Each number is 500 + 40 x the weight over the matrix's rms, rounded and kept within 0 to 999. Layers, rows and columns count from 0. Numbers have three digits each.

# o: layer 6 attention output (transposed), 128x128, rms 0.358, rows 125-127, columns 0-63
# v: layer 6 attention value, 128x128, rms 0.44, rows 126-127, columns 0-63
# up: layer 6 MLP up, 512x128, rms 0.5, rows 0-43, columns 0-63
# down: layer 6 MLP down (transposed), 512x128, rms 0.255, rows 0-43, columns 0-63
o125:508448494515501496488478471537487513510524492504492526506499479550544537559450509502451503467475609442559515479562521540467502472489482465526490559500411517538474556536499532555491489493477578
v126:491450570479482454536494447556515485489555450532441494515435520565503506521460524482498476548485464471507508502509529522499441508478470514495481413533511521480532489468461492508515518535528497
o126:470483487513497523494463536449494491496494460516502469459510484424504493483505533520512513581526477493584510501478491507488486500464479519470428502529527476527429479444482478499530516482522508
v127:575438526480506452443456479423478473524490549498498497504551491528543460445504480504517544498444465446530561489485477435494444587502533504504476455545572550450468529538556450488487534480543493
o127:586488529475502601514505499538453501501466492481472518489471487464485523489466563469497473567468514437416458579585509484553502478472501481476508513446469490519465590548496510579506437472597420
up0:453465530428431457639456549473508551480571483497455520479460495485504405507518533437517487507445488518472546501443493526438471563566470483487442512507475520421538565478428487521485480599544541
down0:521520558474518466537501534444452505464630548436478493475467457504514547503573461472515512548415510555443471495489545475505519521514552424540465481614496438524514473490551489493491477526461470
up1:498446467509493521529454476467540519520565489546464478525542500474492520506472542481505536411500498422500504500548550436439525525501513512481559548545509560524532498507473464513503573463513541
down1:518434485490482488457450502513489538503481506465503474511512475517506522455449549521496500549521453516508474528514525519486510525495538585391570457525498558571466517456516493443564495508499426
up2:476500594493449523504533552491465502498491484491405505504552482500499480493472554540426506507481515485481484465505452503535454527516562482455443480494484480486474515562458474486491450493453469
down2:518482457476497512447449581408504444521516426517495495458515491478521501519500519542498506546533477514437442577521520464464490535434453447445453508519508525423568550452517503524473461474523537
up3:526585483501447474493544511476487534522454529483537446520509520474477460466510501536550403539421469507550510509514476534424525467546488507497518381443410524434517505567585443490514506440491485
down3:502449502485470459488536398478474495451489483508411506543517486525528510458547496477480512542566449438457585537460458471543473530459584528551459555446491455529474567513401485502446534476522504
up4:535511532507507475557481398523568519456575446505519469534552543508518466573475435480453485500526462498439469486524490448533441462526542570481489454521489475472448552576433542512529488499437407
down4:540437477522504541511568592517514472476477436475565473448484577479526446486505496439506513490450482508573534549461480484532518514567486466535510520482546540504571590486591484454515518476515557
up5:489478571529504467530511468500481504456492469489381505474468496536550441532524547533479461551499542515458553533533517446563501558511450488446534505543488525559454529503481512529467504466539462
down5:501516483518449476537465555479501441521503469515491524491458487575461466522528479549495469494458499538531455571549489439507536533527505509565478563472499520503477490492445509507518525543428518
up6:459490462497451460455446423541466538488490533497466461524544545512478524549486506469457533503527494481495493463449545554480471522501443511512444514526513470494434588470525578442514505502418564
down6:516446448454518441521471535506476504507464482517515479426449526488540543543501533476606504489512538482517508515428505423532529515491583475470473489478475438598552539562479448514447447486479465
up7:532491456507522529513511480560473517569561451552509517473500579504482546445484475525482514488418513478477514518413506541563501438467536496428483507550560545471514534549502549511532499496484538
down7:474539501532487504456583499509535479492562493454497495470485528565467529487548538446486471547526501473500541536492490447481556545559474471423500563534501577518551500544498448443555574483423497
up8:425456534459494534508455520536480474479519492556458491499574551532526424562548470527443509498480540532473521474567493532526489428489505486446510509453530488477523506500539477470564495433526527
down8:547456535563460470474388486461466458479477487501471503525481490520533530477582552374486561502488544492489465533566508494467508513469506471468510461514497480578453517431471507473516497516552503
up9:530477434423503439519547536530523497543499420489519488504440527483463510537489490525468474601438473444439489441483560454458506561526447429526497539516480523524463500545477482527495548454517535
down9:541465552542431502444446441513495449468488467471558528505539479449459548535506552442453468469519493396489495501488536533482508498540421534524584476497498550531488457498517502472509485537560549
up10:461506527459483448490521490464500510461473552480486552517522495476503500440474428504560413558467500516553507480550538481454593533543492495466563468574490458530475532476439462440516469537479449
down10:481439488474531556525514562489534479625479530495518493438531439502508447470547482513557548502514492495442488479478457534461447496499507538499505505502526569521474579528488504507529540517510531
up11:475541497457423495496480444494485472568498445493487440504552528471573498500535522533512499435517486521463528542600479500447565534548492502478474566498548511575427496391486517519500513417440472
down11:492512548467507488448525459493534560529562523552409429614481479460492548472552523509515552509550477542525565497502481509449495524542514482499503462523493488536493488515513531454551455471475466
up12:514482548545513534550518531557544533452519481471572499526554534486550481531447460492480478564508532523517529464530480519487518484536501439434476450515499485527436493497430459562466474450491499
down12:469560496458487455460463496539517513489509467445507531418444437403544444443542575488579568566430543504464506524480500473481534478547576459511517455463457490533478559500535566499500474540559499
up13:473500549453536524530552525587505566487522553409468527533489514499493474560493499444542453482470527518495467469508551488492501578532459493419417444534519518465509541501539486516502499534556409
down13:567461525472452426540510513447465413473471552482533512495498467409559507517499473496597487518583570537480507555448532576557571528508531505539409522540471530415510582561474388569566480517572448
up14:465540454554420493482549465485459481513511525565562500451487511428418553522455482583560462523510457444499518509468485499536481479530488494393486517466523491621485570436476574455508372542503551
down14:550469547552510513531510486538510515511567544434476430477554430510564426473449462544493479564503538602556494471533536509473573463506433497566400491394493468481542484474483546486515493377498423
up15:593508475416476540486536543489450497491556477507475510432496540456495491543568513508492533495525580487507483508531542495410525524448536540440462600512522540425594565516540491451474547483537493
down15:496528496478515434467514469555507526469508492501511483508480534590468496486545437440533494537580453491533488464419428540503552459585549504502397476531491506526513472475465457525554496454382501
up16:494555462535495562471532510414489463502553539475414446453500509534488643518474533587498525491499525482534429483479493500490513473547581539545508519540505497511493522470466546484530447568509429
down16:529466535495469456595521459540420460534544485521594480400538482512540459525501443485443483443537460445457482494533518491522441506473493439457396528433568496457470529514480516526506605531503541
up17:524538501551545455545503513453495523517550502514449439456522440441534490507465534512487447470449430553515519472518480481520478504533474429491481481558531508559506556580487516472518502523507457
down17:529494521547501486480502504503515485524513490485473588504483531499526526530511458570477513487535488488507454455460484455519568494489461500527463532532505477504475527477511471511506489556520478
up18:464528434472538445441510463432570475487503443520506514489557515558520526447485523446545515556516496517474536442515510475483477506535507490495513495483497499515498473423437457532532489483543472
down18:509490520515572546564480560512620500533471381482540528416538563489518444559493521504439459467470487476464436498555482523487541532472500524507508451465512495517541479491524500494453576478482393
up19:533558428532514463545505461578558433483478528433461461530474555510485455538465527539573498521480541502535484505517498511474491501460530451491475509514530465481505585433477438480525440499517414
down19:475465514556530538489475504500539563561537519478547535473449424483500547473491474446493485513533473542502488482558487499507580506512484471491519504483457561509521554386536545542477462476497519
up20:522505517495453486556506491497498519511510496500411447483535536496483494508538497467594497455541535472482477557498552462477517479545498465453493497489499520563394462520509496498519472501486517
down20:591498444515484518574546449516508494474443535497533477550455488471534463376524532547550486533472466480525458548477541456475466523532508532480447444512463558464478509505556497535491528494489461
up21:429529511508464459515531500440518546577497445451489450477470496489465513588513522525521500478543486446517447549502541430590529496549499479532533462477503461482502456539423553549542456487460563
down21:427535519519531573523438533525477551492540474451478587536471530449603487546464449484489463520474493468471511490499504526436563520493531542393538517495527480509436542517558541531487529526495439
up22:482563442453486497527495508495563560457509500580490501559533532535511509491538502473428508519425494564523448493499514487538493527495510577454496520480487497430529490416563437475480481541625447
down22:541471524467460548515508526512477434469506584465478523556488540474531525499568454476469513477495494478504490495529532463554565415492526600457522492465443500554524438487532503447460488571464527
up23:543495512564532508452497481516492512487537440525513509545521575483542436510463504456579552568544437507584525433489505537436493453520464484519503527449502463507499500519479518545511444498547495
down23:466530515444436520525489523447513486446576560479572526374452515485559443522528464469495560490475557528490514442490478428542501528506523442478425537507519492518583473490526536528485490472547433
up24:526456500566574514517454450547561518540507443539511472499493499485504447468440522518503427437573447552599495456465526580498481539513479473467456513475442561484440516477423515532538508465520518
down24:521525488542590516501500428515479498526444504461455530561528543530521456512446458490482488556562526495485487497484536478456513538469525509513579469521447416474560437491484487457535545493533517
up25:548497440468464534544439513549509536552497511504503617495545467480477488507479587572479440558485405483513469418526607467482492538432480490431496471493533517484512496484471595489504540542497519
down25:514468470562495542533559445480503518458458407556505545506510449547519497498532498506461522542483530460521471523607480534481560505543435462489433536491489451518531470522436462488423516549488461
up26:469468423492503506521523543550523492542551493440435517547496529519523474499518508522537525460539559488526549504500503551425513494530504538553532539469492547428499535577451581498482470495469508
down26:483540514475501569509507489509529479540520503502482492525488536519489529453483509496478433478489513462553447509511525438535526574501468514466535492590440510484503477529475482487558550528475468
up27:489526424455449496464473541510499488556558489509436502568518442567489508520430542454536494448527484501489466530434541527496439496502476487502546547510426463477496512492473471431538510522611480
down27:467487542491463472517484511480519527516577514452522438510527521538528468440499465505473503533449490514468441514553507489457486516548529453478491551512469555524510554469510503508476511517476476
up28:539492529468531556520563509520526536526445490513488465544496466466537547477484562483473470428456454452503527547542533441436507476487526472479505465502519480500487551464505531471510545547430477
down28:530421477424510466542469582473542506493501533501534448488498469526460500512475460405506453523537488562457507485558492533487547520453558498427521572481512479529437467558473518447459511505518445
up29:495473497520488483504508545484536553495492538498496409507528471541603509520497453495526505486499508566522478515466521461485524471493473487501533480518526493515449467446519557473506471491463527
down29:477516502533501533494451421556464477483496479501475520510557525482450455474524508495520482520499572444489552492520499527497529506498495518478570513480525507479476474552497488467504519505527454
up30:499496548563497565462450549582507521427518481519525488503506403492448446538414519550461413473467476524502555489490552490517486480522506492516416434558569514469549516554532504459561507560459541
down30:570554510530499566539514472529494462448466498453442511469496496489444530494477437515459502447531466548534542494433507506477548506521515530586422539457458448507506456502469488475519510437447449
up31:520504460458494452558541543473540538568526499460473534459527576502529484495474495547481468526520533531507422528379502475483482520509507450474497426442466575490509496484520487559460490511537526
down31:492522503510476431473458474524498477474511478525508484422414453450439558586504551535467504500476526460547538439515464507473510546546449504496438513526430481457421501586490538472553524539473514
up32:449580534536524511454536430546527558525532517527457530479529524476527480553563480474483422485522443481481516462395516469469481448508514526390517484467433556432568558532394575561464486563508464
down32:515425417511492517465499524483406522534413532519577460368489480546494484490468586584483453451492522532529466502544502530514420610488475441555517506451539596502493476455596497477541507414473552
up33:463519507462494490513511501535573535457522507530525482557541538536480477504573543513471526479519472491539517458527469555473508442503518497427431540534481408577487526570517431537565527523548513
down33:556529474526416493592491433497439569482417535515438510450511514601516544448491497549504479542498511483560461551540441438412534482510548517598474450466439484487472447489477541493475479477482524
up34:477446503458548510579456574455449454481507402502548469473390540432510489493439561554501508484521521558629549516524509532493491426501428442485498553441508522531469539464426520536471466445563505
down34:545506536545498538480521498431493504485464432518498503448562463470481497518508534521453437504502557543498448519505465587461501515481384515488456538498531487526534509486427557480463471511531415
up35:528450536454504482500522516416543534517479493486487504497471545479485498547514553470486445562493613472497460495454528493531504552502460506427567472465484499455426500537504505438492499537438515
down35:478519471506488514558515486497522429500519539504482494532496479520499458486537437581496439534500484507482502442511550501460452483472478497445491509426512420466504486465475427555469501465483475
up36:512514508539507520543494529437541493491451484511575527519527416545527395454475509531507516566467500554445458386499472444480524453519480596493569536528497516473507448488500547452492473503453507
down36:547530496509507484539476561436556515499465491485518485474518505501451489469421488445499435518506511430546401482419526505481535609497435512563515545524443353454557516492450514462425562530548475
up37:489514579490531455506523549535478492478522555431520495427448505508467533499565495521564503443509495577518534493542450491506462437552526488507516551478562493493418573422480483488513436510452406
down37:519488511573537477509494417525541452454495560416590474579581506528486511523500491458545465479585502540515502481468538501427460467515404514546494500481491589551381421445419547526503453507550530
up38:511480517508534479479451583464491529506506508519487476453480467530466504514525467506543521564531471536528489397477525453516572430555500575507475402485519496460520598524458484470476529476451565
down38:551564466492518494482529458489492494522469552469506524483484538514479505560442477488444483542515485499467552514564545523502523514440511481453516492465548536487457446513523495474518448458497535
up39:458541470541498517513519451488434448477506550516510537461479514411557490499506510558464505454487505524496462522558540526482471526444407509478493528483500458483472617563509486491469526468492502
down39:565535483477422467543458546502566497501476478461437493464492506509470523519523483553461542506404522550484474571529524484519472452450547524515523550506454525477580567535498470523463385467501488
up40:509504505567460477547507458448496592441496460485483516525436562427506423433552510482563535474565535460532509499469606535507411461543484489478469554470466508469491495524496514492519520517420443
down40:516497506457512538472416481565425459591514473535493427443516505490510450490519489502465478493480468465530551521523464495429519526486507443471542527543505498507513515522554444501483561488522519
up41:514547466528460520478472554488522443536514506529499455558503485527521471491447509454441527503476464572447521449597491478519406473467508546436449470549443607506486539489507471459509474497543497
down41:517437491554444469483561557524542474547527518500461496558502455491471502449508464444475509488444511505414431440508485505444527485561497453495496515442431525522540466532471530581532528455538529
up42:561495529445572553527576554609469567577570450415457473524548457497593518512493438501542513485449434460425455503447539470528517521570475501428541469481546414480532500451458484449497541486462466
down42:429519587482532492474505441497522502663517461467494461560452503528536488506499491522444513497495498407491499541572507420485477576525495466475517432528519542524428540541514510512500448529542489
up43:430501538466484473473502492489459451469504526490481448474471470504459556505519577533543456533547460502449468532540474441478489469585506505395522452485482571515442488511458429503523551566489510
down43:566513444475464505518503519454506539564435565557500499507518433523488586525458463488516550437517531500520485511480578484553499493493551481556455512489522438557596492508507483490497488515487497